Weights of a small transformer language model.
Size: 8 layers, 2 heads of 64, MLP 512 GELU, vocabulary 2048, 1.98M parameters.
Training: a variant of Muon for these matrices, 122M tokens, 6855 steps.
Each number is 50 + 12 x the weight over its row's rms, rounded and kept within 0 to 99. Layers, rows and columns count from 0. The size before them is the row's rms in percent of the matrix's.

# layer 5 MLP down, 128x512, rms 0.0378, rows 0-127, columns 352-383
100:45 68 42 33 55 49 54 57 47 41 23 62 58 56 41 33 36 54 52 79 54 58 48 55 56 78 33 41 45 41 59 51
102:37 40 55 46 41 44 35 56 38 63 61 32 46 60 57 52 44 27 49 50 47 27 50 53 58 31 44 59 34 37 45 60
092:52 28 50 49 55 41 58 66 58 56 66 43 37 41 44 64 55 64 71 56 58 65 34 39 49 35 48 40 50 52 53 53
100:39 48 60 36 45 33 39 28 50 52 42 45 74 57 34 41 56 57 61 52 55 48 70 43 29 45 48 46 55 79 50 38
102:74 29 40 44 62 44 61 64 55 55 48 48 59 55 58 31 33 80 48 45 49 59 60 55 55 28 37 47 39 50 49 52
104:52 38 58 45 60 36 56 56 41 63 55 24 38 49 43 50 63 48 60 46 51 43 51 39 82 85 55 51 39 43 39 42
103:46 49 31 47 41 41 30 52 44 48 61 46 32 53 57 70 63 47 42 60 47 57 51 43 65 21 54 37 56 55 36 32
104:63 50 65 55 56 56 67 45 66 48 73 64 53 57 45 34 56 63 48 51 36 41 27 41 28 44 60 62 48 45 19 66
103:54 60 53 49 51 48 67 39 74 39 35 56 45 46 51 46 64 70 35 67 54 50 64 73 39 49 43 54 58 55 51 49
097:29 36 48 28 59 44 68 56 73 54 51 46 74 61 47 42 37 38 55 47 51 55 40 55 31 43 54 38 52 56 62 67
095:69 56 27 41 43 63 43 64 50 66 38 42 32 42 56 44 34 68 65 63 52 55 36 51 43 74 28 40 64 40 32 24
110:63 45 34 33 37 50 49 56 39 63 52 48 60 51 35 70 54 35 67 47 49 44 35 74 69 49 44 38 40 58 50 50
098:67 38 50 38 23 55 45 30 60 36 58 62 62 37 32 33 43 48 27 27 53 35 70 40 47 54 53 46 53 44 35 39
100:66 62 39 44 63 25 59 65 57 60 65 35 41 46 58 45 48 55 37 54 41 50 31 42 50 59 26 43 59 50 46 55
095:55 44 41 53 52 60 50 55 49 51 51 47 56 64 70 73 37 59 61 56 48 55 18 25 45 56 58 55 49 29 55 51
102:48 52 24 44 40 35 71 47 49 47 45 52 23 46 59 65 69 46 62 22 44 37 57 69 48 47 54 57 67 60 63 28
104:50 42 50 58 51 54 42 49 47 44 53 57 52 34 50 50 57 56 54 51 41 40 55 64 35 59 40 35 13 70 43 56
101:46 51 44 39 79 49 41 65 48 54 48 50 56 62 47 53 52 75 31 40 49 48 57 63 39 38 60 51 59 62 66 69
098:38 45 52 67 51 44 36 50 31 31 36 59 27 44 23 43 59 54 49 47 58 45 48 48 60 48 62 55 54 53 50 70
097:41 62 55 44 51 41 50 43 45 56 72 67 45 44 59 73 33 46 21 55 56 49 63 55 73 70 42 47 34 17 64 30
096:47 17 63 42 45 56 45 38 59 37 65 45 49 43 55 39 42 50 47 57 53 84 54 56 59 32 65 56 44 54 53 52
100:43 43 63 37 51 26 64 42 46 37 50 76 63 56 40 36 40 36 76 34 58 53 38 57 44 60 48 50 52 46 58 50
102:30 55 51 42 39 60 36 42 55 62 37 46 49 50 46 49 46 65 38 57 64 53 46 67 44 43 51 54 56 60 61 39
100:65 54 40 53 39 71 51 51 44 60 47 58 44 53 41 69 76 61 37 55 50 75 28 34 68 58 45 42 47 54 82 36
095:54 62 57 70 40 48 62 38 32 58 45 67 43 51 41 48 63 39 43 61 53 59 64 62 51 69 58 55 63 43 47 39
104:33 61 64 70 39 48 57 44 47 18 38 55 51 47 58 58 55 42 41 45 52 33 64 48 42 60 49 59 41 33 45 53
099:19 58 56 64 48 43 43 46 41 48 56 46 46 44 59 36 42 32 20 55 42 71 58 61 47 45 49 58 20 37 61 47
103:27 39 50 50 47 49 30 65 52 48 62 49 39 62 57 74 39 18 47 36 54 61 72 41 31 57 45 48 49 38 45 72
103:73 67 55 37 54 67 77 70 51 72 53 31 45 58 76 37 43 70 64 57 55 60 60 67 34 44 50 39 80 45 34 65
100:52 48 62 51 42 35 50 57 54 61 61 38 62 44 38 56 66 45 23 63 50 58 78 25 57 47 50 51 50 44 39 35
099:30 65 48 33 62 25 48 45 33 37 52 49 65 31 28 26 73 62 80 39 64 52 70 50 58 49 40 59 59 52 46 29
100:82 60 55 40 43 33 52 49 63 57 44 61 44 47 47 41 59 32 49 34 61 57 67 47 65 33 56 33 46 42 48 63
095:33 63 71 60 52 57 42 48 38 33 52 41 56 40 54 36 41 37 56 46 52 18 26 51 71 42 55 67 44 57 76 65
099:48 38 65 58 45 54 27 50 44 37 44 52 41 62 27 58 42 43 70 44 46 48 53 79 56 37 43 39 17 52 37 44
097:45 46 35 51 48 49 59 57 53 59 30 59 42 67 52 70 45 58 82 32 58 67 56 52 46 45 62 39 51 34 46 53
102:50 33 59 38 43 45 39 45 39 71 37 45 42 49 27 38 62 58 47 49 57 50 62 44 58 53 38 62 44 44 44 41
126:46 43 55 54 56 63 45 52 64 47 71 57 64 53 68 47 45 41 61 53 41 71 42 23 61 56 44 36 51 37 54 74
095:64 41 45 52 40 30 68 45 32 57 50 47 33 51 45 59 45 37 54 66 44 70 58 49 51 55 43 29 61 34 60 26
098:54 67 45 49 41 45 44 59 61 69 43 75 54 39 63 45 73 59 53 42 52 75 54 39 48 58 42 53 44 56 59 35
100:35 36 55 62 40 64 48 58 48 53 37 39 67 44 52 49 42 59 50 75 44 42 27 51 69 46 38 39 44 60 44 55
100:46 38 61 32 33 56 35 68 67 31 32 70 62 39 59 53 56 45 59 63 54 49 59 40 55 36 34 71 44 47 49 51
102:79 32 54 36 37 46 28 48 42 54 53 49 42 53 67 38 51 39 51 70 28 27 59 40 41 63 62 31 64 37 40 46
099:54 53 38 60 49 83 24 60 79 59 56 61 44 67 51 45 52 39 54 40 61 54 58 48 46 32 30 37 38 34 60 68
100:53 59 52 46 64 15 54 27 38 66 56 47 51 50 42 51 44 36 35 55 51 40 45 60 63 30 58 42 60 53 49 51
098:45 49 44 35 46 47 37 45 46 42 42 65 63 24 60 52 58 40 64 70 57 27 43 48 47 60 45 54 66 73 51 40
095:39 51 59 51 36 47 31 44 48 59 30 55 41 49 52 54 42 36 27 33 64 42 65 38 40 32 52 57 40 26 41 54
100:55 50 63 62 46 49 68 78 65 92 63 35 49 28 60 50 66 68 50 52 49 39 44 52 27 36 69 44 29 65 57 34
100:48 30 55 46 48 51 49 44 45 45 45 48 50 49 50 64 46 53 53 84 48 49 50 60 70 60 46 65 41 64 49 62
099:53 70 62 34 78 62 60 76 52 55 36 54 61 29 49 63 56 43 63 37 50 39 43 50 60 55 39 41 42 51 62 68
099:64 50 24 77 63 48 55 44 55 25 53 57 49 34 51 34 51 62 48 58 54 58 65 36 67 59 51 52 49 45 35 48
097:67 28 40 56 57 56 55 43 45 20 33 50 63 60 53 39 37 46 35 47 52 19 74 45 33 49 59 68 26 55 47 59
099:62 55 44 56 35 56 39 57 16 55 51 43 62 36 48 54 55 58 59 73 40 56 48 49 51 52 44 41 56 52 49 34
103:53 62 47 65 54 66 45 43 45 38 54 48 45 61 54 27 73 55 61 58 61 59 63 52 44 46 49 44 42 55 67 56
096:42 42 37 49 76 52 54 23 50 66 54 51 45 41 67 45 44 31 50 70 44 52 36 51 49 77 44 53 49 60 62 50
097:43 33 53 48 44 42 42 40 46 47 48 68 55 70 47 42 58 57 42 57 53 42 40 55 67 63 48 75 70 53 49 54
102:56 70 86 34 74 50 69 45 51 86 36 43 48 51 63 59 55 33 65 38 50 68 39 41 49 54 55 52 37 44 54 47
102:58 58 31 65 67 49 41 53 48 49 72 52 84 64 45 65 31 53 57 69 55 54 38 65 53 41 61 53 55 76 59 48
105:57 26 51 61 65 47 48 34 65 41 57 48 42 41 40 62 71 55 29 52 42 26 22 29 45 52 41 62 25 43 71 61
098:31 34 33 31 65 73 31 60 52 50 36 53 52 57 35 47 49 45 49 35 42 81 46 63 69 42 42 69 50 38 45 43
105:46 69 45 37 50 65 42 46 38 55 62 30 48 65 37 45 62 73 55 33 43 60 56 53 28 51 57 50 55 57 65 58
098:45 54 48 47 68 62 53 36 51 59 51 51 54 57 59 29 64 47 29 37 53 37 49 62 46 52 62 62 60 35 48 53
100:39 40 63 57 49 40 33 37 68 53 54 66 41 47 46 71 45 53 60 31 48 58 57 43 32 68 56 50 41 57 45 55
102:55 35 34 39 45 74 40 56 35 41 69 56 67 54 55 45 61 56 78 43 53 51 41 61 44 68 45 49 51 50 37 60
098:72 60 65 35 36 47 63 53 70 52 62 59 75 41 45 54 37 56 33 43 66 67 49 37 49 16 42 56 60 55 63 58
099:40 42 42 53 63 55 46 52 57 60 36 45 31 45 58 64 47 51 48 64 55 52 69 66 62 52 45 57 34 44 48 37
110:47 30 57 54 31 66 54 53 66 60 44 62 42 54 61 47 57 37 28 34 49 63 56 50 32 39 56 38 38 64 43 63
096:37 43 75 86 49 54 69 55 44 64 38 65 48 47 40 40 44 53 50 43 60 71 56 39 42 53 59 44 76 39 69 39
099:43 33 48 45 49 41 56 42 50 51 75 64 72 61 45 46 61 61 63 49 56 51 63 32 40 54 52 51 49 41 58 59
103:47 56 44 57 42 39 45 58 49 44 46 45 42 51 44 40 60 65 41 65 42 50 42 44 75 48 54 45 52 32 62 44
100:50 53 55 66 47 42 51 47 20 49 30 57 38 46 55 49 42 54 58 47 54 74 34 45 53 69 64 41 65 52 55 34
104:64 46 48 44 53 38 52 49 50 36 22 45 65 57 65 32 40 60 75 45 52 54 42 61 70 60 51 46 61 42 30 56
103:56 29 44 47 63 65 55 56 48 57 57 34 49 54 59 62 29 33 38 45 57 41 59 74 39 55 49 50 40 33 42 49
097:44 52 46 26 56 46 49 41 32 42 51 46 46 55 57 53 61 39 59 40 52 37 23 34 60 36 47 71 71 63 24 45
103:74 35 54 32 42 40 56 29 43 64 61 56 36 61 34 40 46 48 65 29 50 32 44 50 45 17 48 49 59 18 45 37
100:40 55 62 45 60 64 71 58 37 53 47 51 40 47 54 40 50 63 47 46 41 49 41 44 45 51 37 38 82 64 85 45
098:56 55 54 28 20 53 50 58 47 51 45 32 51 58 47 55 67 66 48 65 38 37 45 57 59 46 55 67 31 49 40 47
100:64 41 45 25 56 58 63 43 57 44 34 45 49 48 40 27 28 42 48 52 43 50 60 56 38 41 33 40 53 33 46 38
105:58 33 44 27 50 58 50 29 48 40 38 62 38 45 58 54 72 37 68 50 38 38 56 51 50 54 47 53 39 47 70 73
100:66 50 32 71 38 69 46 38 46 54 59 50 59 62 40 60 52 50 50 39 55 45 54 62 66 38 53 38 32 51 44 45
102:34 59 49 54 44 64 74 36 43 33 51 54 54 51 19 36 28 55 53 63 36 64 66 57 61 46 39 65 47 44 34 47
100:70 70 53 78 47 74 54 55 60 63 69 47 42 58 46 50 70 49 37 44 35 37 59 54 37 54 39 56 70 55 62 54
100:40 53 46 55 54 41 67 56 24 53 34 26 40 39 60 52 40 57 63 44 41 46 32 48 61 62 67 42 52 83 45 72
095:61 73 49 46 45 33 47 57 37 35 47 52 47 67 52 50 45 48 39 63 56 59 39 51 51 71 54 55 57 52 66 36
097:45 61 32 50 50 44 57 56 44 60 58 64 36 57 53 50 56 40 48 29 47 53 53 34 35 57 42 62 63 48 74 48
100:42 32 66 64 64 43 61 36 45 48 67 56 70 53 49 64 54 54 68 54 59 31 32 21 44 43 52 58 80 55 38 52
095:41 54 53 79 63 43 66 39 68 28 35 48 70 44 47 36 63 47 64 34 46 42 42 51 39 55 58 36 44 49 53 45
098:45 60 49 56 47 61 64 61 60 26 52 55 41 40 41 59 31 60 32 48 47 73 75 40 61 53 57 74 49 42 63 40
105:44 34 39 57 77 46 42 78 54 62 67 43 28 43 56 56 45 58 66 79 37 19 48 75 48 42 57 40 33 44 45 54
101:58 50 41 58 53 53 42 35 40 52 56 46 55 79 58 73 50 65 61 61 42 48 50 42 85 56 50 53 48 52 50 57
108:51 42 67 39 61 48 62 44 68 19 42 63 57 53 27 36 46 39 46 54 55 45 57 37 65 48 37 58 46 66 67 60
098:40 57 41 49 30 44 36 45 39 45 64 53 62 49 39 52 44 49 60 44 66 42 45 66 23 34 41 58 54 55 40 41
096:46 52 58 51 18 70 47 24 51 48 63 37 44 54 57 57 39 65 53 42 45 39 59 45 43 51 34 62 74 56 59 54
103:27 64 55 59 43 69 52 44 43 50 54 60 74 40 53 48 39 36 45 58 48 52 30 65 33 69 63 65 49 45 51 50
100:58 42 34 51 39 30 38 53 57 50 36 29 43 43 48 35 63 55 30 56 39 32 54 24 51 64 54 55 79 58 58 76
102:53 47 24 48 48 53 37 62 33 56 81 49 48 54 59 45 25 46 44 41 51 32 29 66 25 49 50 41 57 64 36 33
094:28 73 68 56 50 44 62 52 65 37 48 37 41 53 48 49 55 63 38 49 56 40 46 32 49 31 47 48 69 19 72 46
102:43 33 37 39 46 70 55 60 58 55 34 46 52 56 53 57 52 50 64 26 53 54 53 61 45 42 54 57 49 53 41 59
103:43 56 45 37 62 39 31 51 49 57 50 56 56 61 43 62 68 53 46 53 43 46 44 42 45 30 51 50 71 56 42 61
094:47 41 68 51 49 63 54 39 56 64 64 48 23 45 35 28 41 27 46 65 47 57 51 62 58 39 56 44 37 60 54 65
102:57 60 47 56 56 41 69 66 40 59 32 45 60 46 57 26 24 72 34 37 46 31 41 53 65 40 46 44 51 47 50 53
104:61 38 41 67 50 40 55 53 61 47 51 54 49 47 52 57 65 82 67 44 46 33 68 50 23 48 32 46 47 66 46 43
102:66 69 26 49 37 56 41 44 42 40 66 46 58 71 27 44 57 52 44 45 42 70 66 77 66 38 50 51 37 63 55 43
091:48 62 38 67 60 47 62 72 58 41 66 42 55 60 67 64 47 42 24 45 35 64 41 44 52 63 44 39 54 57 48 34
101:61 54 48 49 21 26 48 42 48 30 45 53 49 41 43 29 43 43 46 51 52 58 50 37 63 54 56 59 55 43 31 70
096:56 60 53 60 44 66 48 54 52 41 43 64 40 41 47 47 75 39 56 39 48 37 54 37 47 42 56 51 52 45 39 70
096:61 42 40 32 58 51 26 53 49 58 50 32 59 45 71 72 52 24 39 45 47 59 35 69 91 62 59 52 33 53 47 79
104:61 63 58 46 57 54 52 44 68 46 47 64 32 48 73 52 55 46 61 54 50 43 53 61 37 57 33 53 58 35 46 28
097:56 49 56 53 85 68 60 54 59 48 64 57 47 69 33 58 61 38 48 82 60 33 54 50 67 31 55 44 72 47 49 60
104:37 49 49 63 42 58 33 62 71 46 42 52 40 46 67 40 31 46 36 52 49 49 55 47 35 43 46 51 53 54 50 51
095:47 47 62 62 40 39 46 64 72 63 48 53 58 56 49 55 51 46 37 48 61 57 35 64 45 59 59 66 43 40 45 66
094:34 63 70 45 37 58 48 40 36 70 41 63 59 39 49 46 53 55 68 33 50 56 45 58 35 52 49 42 42 75 76 39
098:55 63 65 62 32 37 17 63 57 64 50 49 61 43 63 53 54 44 63 46 71 56 56 47 49 46 50 69 41 67 44 66
102:44 60 43 54 42 48 59 45 60 46 68 54 74 32 55 61 35 48 29 44 59 59 63 43 44 52 65 48 58 34 51 42
097:46 51 58 51 47 60 55 55 54 72 53 31 31 59 50 58 56 74 39 59 34 71 41 52 46 50 71 45 51 64 66 66
101:37 61 46 62 29 53 40 42 54 52 63 40 45 35 63 40 69 46 38 44 45 71 72 65 67 57 66 42 48 33 44 33
097:54 55 60 29 50 37 41 45 54 46 51 51 54 54 39 58 53 39 36 72 51 22 57 27 51 58 64 42 59 56 47 46
097:36 39 32 64 60 47 69 42 55 50 46 60 52 51 40 46 36 39 44 54 48 69 58 49 37 32 54 40 40 38 46 21
101:64 75 33 76 65 48 44 58 45 41 62 39 32 49 61 53 35 50 49 48 49 27 26 63 52 41 55 34 39 53 38 46
098:48 45 55 34 68 42 49 35 56 29 49 37 37 50 53 73 51 61 52 60 51 40 34 37 27 78 56 36 41 75 53 33
098:36 60 63 56 45 37 42 56 35 32 44 55 69 39 64 72 41 55 52 66 46 65 36 45 65 64 50 61 37 61 63 52
104:49 53 55 56 34 51 63 63 61 42 42 49 36 47 27 50 25 44 39 40 40 46 41 34 51 85 56 48 51 53 56 54
096:40 64 42 42 60 67 29 54 44 47 47 49 72 54 58 65 47 45 37 53 37 34 56 35 62 40 57 57 52 53 77 39
100:60 73 63 43 41 35 70 54 52 51 39 40 42 54 41 56 51 52 44 58 56 40 46 59 76 52 45 27 46 53 25 39
099:51 58 40 70 55 39 45 47 41 56 33 43 20 43 42 43 39 45 47 61 47 66 70 12 32 46 61 49 49 21 44 47
098:62 52 76 54 46 72 68 64 61 28 38 55 28 32 33 46 64 27 52 53 55 37 55 27 29 72 58 34 39 81 50 58
103:34 63 56 44 45 46 42 43 56 73 45 52 55 43 52 41 42 52 70 49 46 72 52 62 71 60 49 49 55 59 32 67
104:50 58 51 62 76 41 57 35 43 27 44 42 55 36 56 56 60 45 52 33 53 60 75 64 42 58 39 57 76 61 35 42
093:47 58 55 55 57 47 54 53 52 50 38 52 22 45 39 39 56 65 44 14 60 35 51 48 35 44 61 60 50 50 32 64